python train.py --num_hidden_layers=16 --num_key_value_heads=1 --head_dim=128 --hidden_act="swiglu" --norm="rmsnorm" --rope_theta=40700.0 --qk_norm=true --parallel_block=false --init_std_o=0.0 --optimizer="adamw" --beta1=0.9 --final_lr_fraction=0.05 --doc_mask=true --max_steps=6748
Each number is 500 + 50 x the weight over its row's rms, rounded and kept within 0 to 999. Layers, rows and columns count from 0. Numbers have three digits each. The size before them is the row's rms in percent of the matrix's.

# down: layer 11 MLP down (transposed), 1728x512, rms 0.0632, rows 121-137, columns 384-511
# gate: layer 11 MLP gate, 1728x512, rms 0.0632, rows 122-137, columns 384-511
# up: layer 11 MLP up, 1728x512, rms 0.0668, rows 122-137, columns 384-511
down121 101:512540504451606495547604526484451404522516543447487584521519436474462473500494612443494563447514488384521422497506485500402565576453491547549537447440456494532472555421509486597468511541483540540536612472501439520515598543461520508451470537596469510477496490428395519461496439600460534521516490543453512451511406465501524566494541591458536598408542505590490520511489438451559575443569
gate122 099:573602557424442461551547449466533477566418487492556447446437608453511520562405517480467503487539501537455448435418551461525511467515474525547522498565573493506442454525575504393470475518487468413488468445577476455441522441467501588477576437472577488474482572476506485427569575458442557486479440528487480501609568490541539499483444490528523462508505511449515491522548428590599440534462
up122 094:470456571524488484426506568579509467479439474389468449569487500478484471503426477504523531463488503498460488490516454556620503533603466519502441381443458558441591546460542370558439469455552521477530466430509520580546508455535527471496446573517439529611414495451456450504468558465500563518442528593514482437513493502495508539403526510499469496493409476473538571514435525465489435516460
down122 096:548534485602468408564517432574439445485481504521538555506432455395609412483457503521419423599429503371550508383543463504495491519666509422512524453507461563420477499519553513477513463386505567461500565552466395519440524512592542504506511368453521520549640443516377494531548422476501447578502461495555411514574563475562487427396562493407501503579424491482521493546470486501440475459565
gate123 100:411534514421562445530458430481511488525458447585559557525480419561493527428474579544538546560475483480502473536547524547422388537464433497391420542521559489464434464512543423441516513499568478464520566512514444373502518431518457479507503554530521511570487489503461483457411558472575481496552432518590596476560544479526505525559425457513493540442390562484505512482504476549484565495458
up123 098:437489556494464499520410497480518382561528498536514566549544468453495431496468624498579426446549494502432485536531453468565515544472572549521524493507503450565525503513500466501469447557539477530528575419417546458560487535508491504489541534459455569494522500508437577552486471502516541504514482525494540491515395533537549510464486468476562542459444468498579646485576446496436499435593
down123 101:491482558559457460545609508488481588542433465445470480518486485529427547487522447419388616564550465477439503578380582553438474536495477462475509538388566481429443410454482462532431555483498465458522504462365545578544536433526496561509522474505414519495504488547416430469562399497506493467497548434443395521430527403520508512502490570451495396550498497501457452536514555500632458569478
gate124 096:533485558459530531497474499538539470508506438491482368546583469491514431502475497489486505496520542477473580459584595503562534536511591514478525525491466448485490516500427614594449539439513480392519525518492524584600529595406540560522456545499450511428630511387524645447501467520509434551512601467517459495573488483440551515551552474508537506561558450501475438617545518475470495478483
up124 097:449419463526498469572450491557578566536452446513518570464411584499515457523562487443372439514584555528411520520546466554434484448523455569603532505465536526533487489542535409446557501543565544535500490532535495485503495466535476506380594456414469495569558514578451570468576621591550563488422475524468519506561532467514439541450532562492550422637526395525565529495480453508456467544443
down124 098:492577505483574526534476408464439553461561509425540506511564503518491478552567538560467532530530351500482424453532462431434529477523585488564387459576432577541481344531482469388515456550492542469512539437577530471470493517544472361478495485533575488436432495467482563445450539426463480498553484497395466503460471599555572448461535623523412532469520486432486465513519573523580546482524
gate125 097:490433540429440508493642468617464531498452446612465552535559401444546467597469502537483451557514444448534462429422546439525503553538573532486540619455466465569466430451496483503468593583505527569438484540445424540550476538461560531500534513456451480521469544410479537566511448488459536576441477459452488419488448528479486536557492465493504388431425503527370541554556493531533468519521
up125 088:527535497411445574523492475556566584592475495505555495518527436503547458491476511493522428558535574513468533523546554432444520447551585530466438519527553451535457538460480443585595570542533487526472558443441500562580543473456435500510506544519528587570508513503499536550405515449559468429542442528477500509461424452464458585533510442538529503430540384522458499496590414620452434502469
down125 089:448518491539529435545537586463455447486548518412486542446484632513387532554587418493464576417470487626504453493452460491462473571377537491528591482479557512450579501541441560428396429510517442463511498562497544458478459530491541521524506477461637413472516464476428524453582499433436488498456608547433473452511487473505511509482404545536470520556532548482664527461467600420440532430522
gate126 103:580543557501542524476493569465540425486483378568448459437435508542550519498510493518539513494466519401406515513438437553523505457502439500553501428577506458502570509473520473552488478386458540437533585419468499490548498526467534421461495552505580423417474489493535466532601520575511467474498551460542545575476554462521481432530472472510483477525539486560506501461484426556492457515598
up126 105:358483641505524508564528461485495473524404620520512431439490499498481510420538491563484479506531535511467433573498535564552535450514546494551474502545387551603505469565486435556446566552601523573416463553424487605571428489542495421421507462648532452482448504465484488578448509585494526520466525536590517541442415496498461452550471500472485452344466567482475549590599449493561478483550
down126 106:519437514525437602551437330483414439439484541499455455467566473454513461517520448473490507490570486594496555467525469454474537557584564468556566541518514612499519547513512436514443500538505571467465509626538589465535610491490479453438539564623491525482479445494445509524386487484567423515425491519525557535449415538501416546443452466556568488477512581481455472520581520465413463451513
gate127 097:543553529399465463489542459520549482508543462536487531455425395396520525507512564458516489588531592484498503529524550472480478462509473521478531389432504370445589510531495538482546534582448456515425502507530471570566553503443502506574476510552504496462647462483478471509483471494531523548540495478456474477472434483462476460568474524561551572596572574549489469455551524434512550525414
up127 093:465510503611532615472600505519483560493469529512504573479539473439470484492534538544553633551504454532516548521447583526538530476522597553469577425555487528497479392550518455458535548451610513509527505585530435493501547500440432579484561475497544551519331496565608481441512497458402437548483537526489502489488555525469437530506501492486615408499513477454492499580502457524482547448442
down127 093:510460508467568517474478507490552415471413579477505492588496487508417523418455461529562482453489512434527526538414527520501536528438435515562480444512500615557548509590523405485519427509439423401509549513513521541605526531477531545427526513506542545637433483483565555456517574541482487511521401509534561460540462423547471494504520539428520522449448511538465481547505574490524565420510
gate128 104:373518544472539562439539519567447433534512455439513547460594540435433481480474406597576496507475535509465397507548548527546516501514459477601477502482425496448520464554501501474539400545463499563543491545467460485541481485476451465451484590552519425467508417478515549519498454525522493510511479463434537517559554560494547461529481445519466451413539534543537452637488503358499511489434
up128 104:474531522575543485522509527442438518585511568510569567496560588547501474470461481561518509521594513516490509418443608463524474417542525536458487481482506533486509443553478509598528547499476528464460480453613479423563534514447444555596464507516509444535563463462503416453428608492558457463580638525555504508425538356513465462595516514563533571507490489457420439485420515523410524500402
down128 106:526510501510553478469506566518466531612538511496522509468494532470480415569495491516512450546539536461513496529461393450566470460560520551564475592465572525544378531498499520423578477502485452504586533459530515507528453510493514524416464540466481496507563548467421472434512551462544459561481500568534479433527467571491493446458479354515489515525463374520443471565547502600484629520486
gate129 099:438562578443572465540515554547548462567538502523494478513542471446524528384413394523507584509463504470415493484620505586457403442460472455508467459565462481457496555418479429352491537545516496521555476447497452496552583501494505516495510563563521393566498508525529511462519456532547420598505437530530452486444625498431465431501537493577437516419501511494542595486577512430564513467532
up129 096:470501466580514470491505445480526469513433502476517484547558526485506523433504564443508442479519382563560565578468573546471508493450546487522488473483424506532520555550505497512415537528525431515425547578576567438457483511494460452592485500571495608533536525511486545548467532462408519448546488540529484542565513448495449447490411583470506486478484427619447522528498555483494568506496
down129 095:539499472513394402552537575536451436587509472468477386466525575569527488484558486496468456486454486419450572537492455537558572517476511492649468589542504492478479355423512514423557523466470455568488570464439555511449506617346561469522507475594522576548513490491573548550445530642501411541496536520592572558485597502455511474539388503521396488418537496463534450542497554458507486582504
gate130 097:558481467578501539540569452472603584495537567504529514422502535447474366489443409565469497543578555479534523407549508493547572476518510423544533552526501508464501474491450437544494529461577632471495517503456419500521512398467570522475482542496508409432447506497565550467554454503579479479623506484417371489428523482436472580521533397504472530397549497466509522497442543596564478437456
up130 094:573552524519454461415518484479557504477501499427499455448553475559487456486417462510552530571403459545553438563608465479500520342568501415529513559498519561436462491431468445506489416480490558577427529452414457442559480473442425514418507480477451517496520531451466505528511542570482480545483602508404533507516464511556533587547605498425590580537422508471552537523420581452476476488534
down130 096:454481476529507559519499532434519432511517494466541556455531481463394535443559539484406463476560474633583441504509546561456530545513531534418462466488523470478565579577562511512518533521470561492463494418506589417513501420398547538444519546503517472483512531516429443529490431533479457478467535538542440462451461473591463441432466444480517623515481571615455540433486494495562494530469
gate131 098:501475521496559536478474473433540567472514444442554447575454543531523506502514534480554539540518526419581476539505507548483470517442465625476510475564481491429572511460478502501501444499520459495539472478451410485568547495466500459514468497464575473349505488469482570456579570412437558562494485522560468490428518507566435502526522565548420580543468352500474519497520509500459451354539
up131 100:477410412562416460580462449434538542479496421479467480492439448465484510445576548509452423416464570551494466430430450525449541502528481468523491516498508452488483571490532619592445502495516552453495530459549459476483442497557434499436468536583513485525583530530473507535508482496454421482422418508453587504549521560542538432549422461497523450550612522485445474468534565498521480486512
down131 100:516497419545511403473487584499500462468620535580474489534407397414473541535468544495587528524493551471464479427499414573464511459494511484459434471413469437575520539403517533485525453429539532528516561458496494453517502499419507488510480512553596398472453490532495512584587460454382576542504457484577449557463468440491418507554480544526461563491468525438502475464499536517469497478527
gate132 096:406593470475354539469594457413499533454491463464538486539424531421583504567520487553496521518518600563531481440639526455586651536446474486450518458485473483455565495527515482639585527523479431459494525486545484488440479577522416474447472566482511458552490503470544516484450474508474540521543534484475595523496446486462520492546506506457541515613482485516545491530472496477641538475545
up132 096:445526515536520616505492555502508525451508510465401489493464465476474470483527514473483557561459518508612543483516448481524522459422481457465445523438498528494492506436495422526467516525490535447433555473495505521619490559474573441477542486439525519506434492560590434537519542488442494507590527466591570459519466466537521424565477509453512485605550444528539396502491463416447482479480
down132 096:557505557515486510523501381553451517518482509534561557498490443498551508572507598538549496527553500703423460577494479504406511401559524539538469471533543470439509451549485570488512534550557455510503606511466545537537543540522568537482490498577545437551553439529505509480479488475456464445486444507566447555479395465548562452475529597502517535461490487473440479505484419439519510548461
gate133 101:495459559458454473595466503520462548460449538484536463459461474583534504457580491511463489464476447480479505482484486561473577407530566464465467500502431493542552570528468565507460464458520567554571476443492461435535396614575509463526525475467478484448588456538437453573538473432534582529527436438439519504488409491445518424517529502534530554512454602467617503459522476520508466495503
up133 106:441476516514503473439455488375454529423450515449520603486429404587504504541507492470542403437510492474474610485543550492528435541412507489455448470532462518530433487535530525550447492475541453440479535565502514508551554513499567501535535534506533464456468457564561511470539460576524413438457515538501407528461460532528502530456506496558538507432533465503423479492502601550548477430521
down133 106:485460524538407441519504510479604459403492512437523443521455516557472536495530484516440505467505532563477447506496582470452513490465443420501520483526473431540455585499447447479587515527463561511492463470513508507449474479490589479510428478514508507554529487353434511466464484463452578503512481453551445464410508443416406392419408436558537480502491523389424511416501453476494454555484
gate134 103:414468514537550516586544479460491552519497495480493583558490487390438548503449504594487561438498345477509500477459481449561596448545455456498485480599493513455538480448499423429464462449543387533490567532508556503523433536534459523472491514512516401419490499431508448503521495440442465426559502606473480508486462519564529478530385447552559433489514519541490456529448566450493482472411
up134 103:532496515451448463517436464612470391432492524498569396491611555490578525512566487592463472541454420475505562517457534489448532517489426527561431436457447501479533544460502497415593474535513559527449507543505532504465565534352505481463496514447486531466461443432470495506462495501516545471531579561467423477564491448468504521483620543512428532591509428525523424458511499539653532529448
down134 105:503537387453466494472412451505514412420491461507496475514528441508570453549546438480531546455530479455455531345432576402542390462560563447468521418504542527443477595454493418535529499405459605422472462526534543519460513456550453526448479423473477520566418414468408475524493527466337519535508541552381470482479486575503531498501534436542469460564541431536493561419534567486514458455488
gate135 103:580534552519488377446512482487550471496477520418469396399470509435524552468469516466549508497544508465491464497531549466504505424571510545521432511449458517531494466562431453551436444441471522575508470555504468565426497566530529550525458533533531532505533502511572506573547574571587434556483453551438504560522479475516543498442528493467449505456491531479503466470447533508505429515463
up135 103:495526479518517492608540473525545443463541555434490490450559481503482556496550478508543549480526430582569466513541541426526503427516493445480579455440490617480501575555479488520466532503509529394507492458537602547490470482524552438573561618482493403477473635406541548432494493592454490466595537545471496473487405451514465491498605569453511528531526499491445548518456406517518567557512
down135 107:475525410525435411437543442499603541529509418503449548522423518564563609510469511537532395533527427416479449435490527484496567524469524561524459456526553459511535519531537555521550500575502483483498470530453459500447545463537480452669487518549530483427583529457480535538449497498587444496405391535509451534419498473490402428466494496505443526506552470516601525567509536511478555467468
gate136 115:483498529469533498503506490406488547505526477568470445398527515456531544443578623425386486457524442483564503418433436507442502494465481465548518594359604441517462565530601440553583544487489526561591518554525499580432429500536552465452544528589430512462496500497539573527570481463516481520444490582495539461483500482523463522498443485519434498581539489452474410483450486451520406468434
up136 107:447416474437595431473548491359450456523593458470459466433521490486551479557553542380471477541569451513593519474608504488507516543449558510505506528445639518577503559565501467540528532500443523467527551483500456512455409526521463446524527518523592524484446561495567567529485432455543449575459575560536535509439503443503564475551501465490448521618502604497490511522498507491528491508515
down136 104:521476476557439519484477549596554489550394519417531507511456486483551507534469383564550533483412617574412457526513522539497435498498449479473449517611412515519498443494387571424484442543548458455457395474506491470601563537424508488415487466442543504534518469509479411428444529545449560435523437442554448542520534569531526475495487528469563498357459492495534540470576521534478544551414
gate137 088:516567467522500460509487440520428576581572473526516467477458453441599543488549551459548453584531551504553466562398531456550388494418489503504486499490495539407522459578515416535562517516481442566498447480598536501534544647492598438490499488529491564457413487460415434421546464565628514501412535456472465531405556514487469515570412452461528504476469579522471427567484514542493533559471
up137 101:505472559508553530469440558469469433560579494500505532441487488505482532540501572523381491469415455506428643560535410439411516522447518420515505497514519476640517584412482449527455457466439465401520517479493540508492468533586495498589451523541527562489506467573530568431470572469415418501529496548538496537564488527457509527537521580461468499502444432490490559514534491577494539546489
down137 097:535540548450502523546492501454379377478514445495419459483502478512559542470496546475432403523539481374519438479537492471530550529481508423533474514504538526441568491569430453602500538528455463470493542493582407533473458567436634409574459450551486580536457516611608562426433510568393480485459392391548477536490460460531521576488559569491497526563514515510544567535465478588469475508547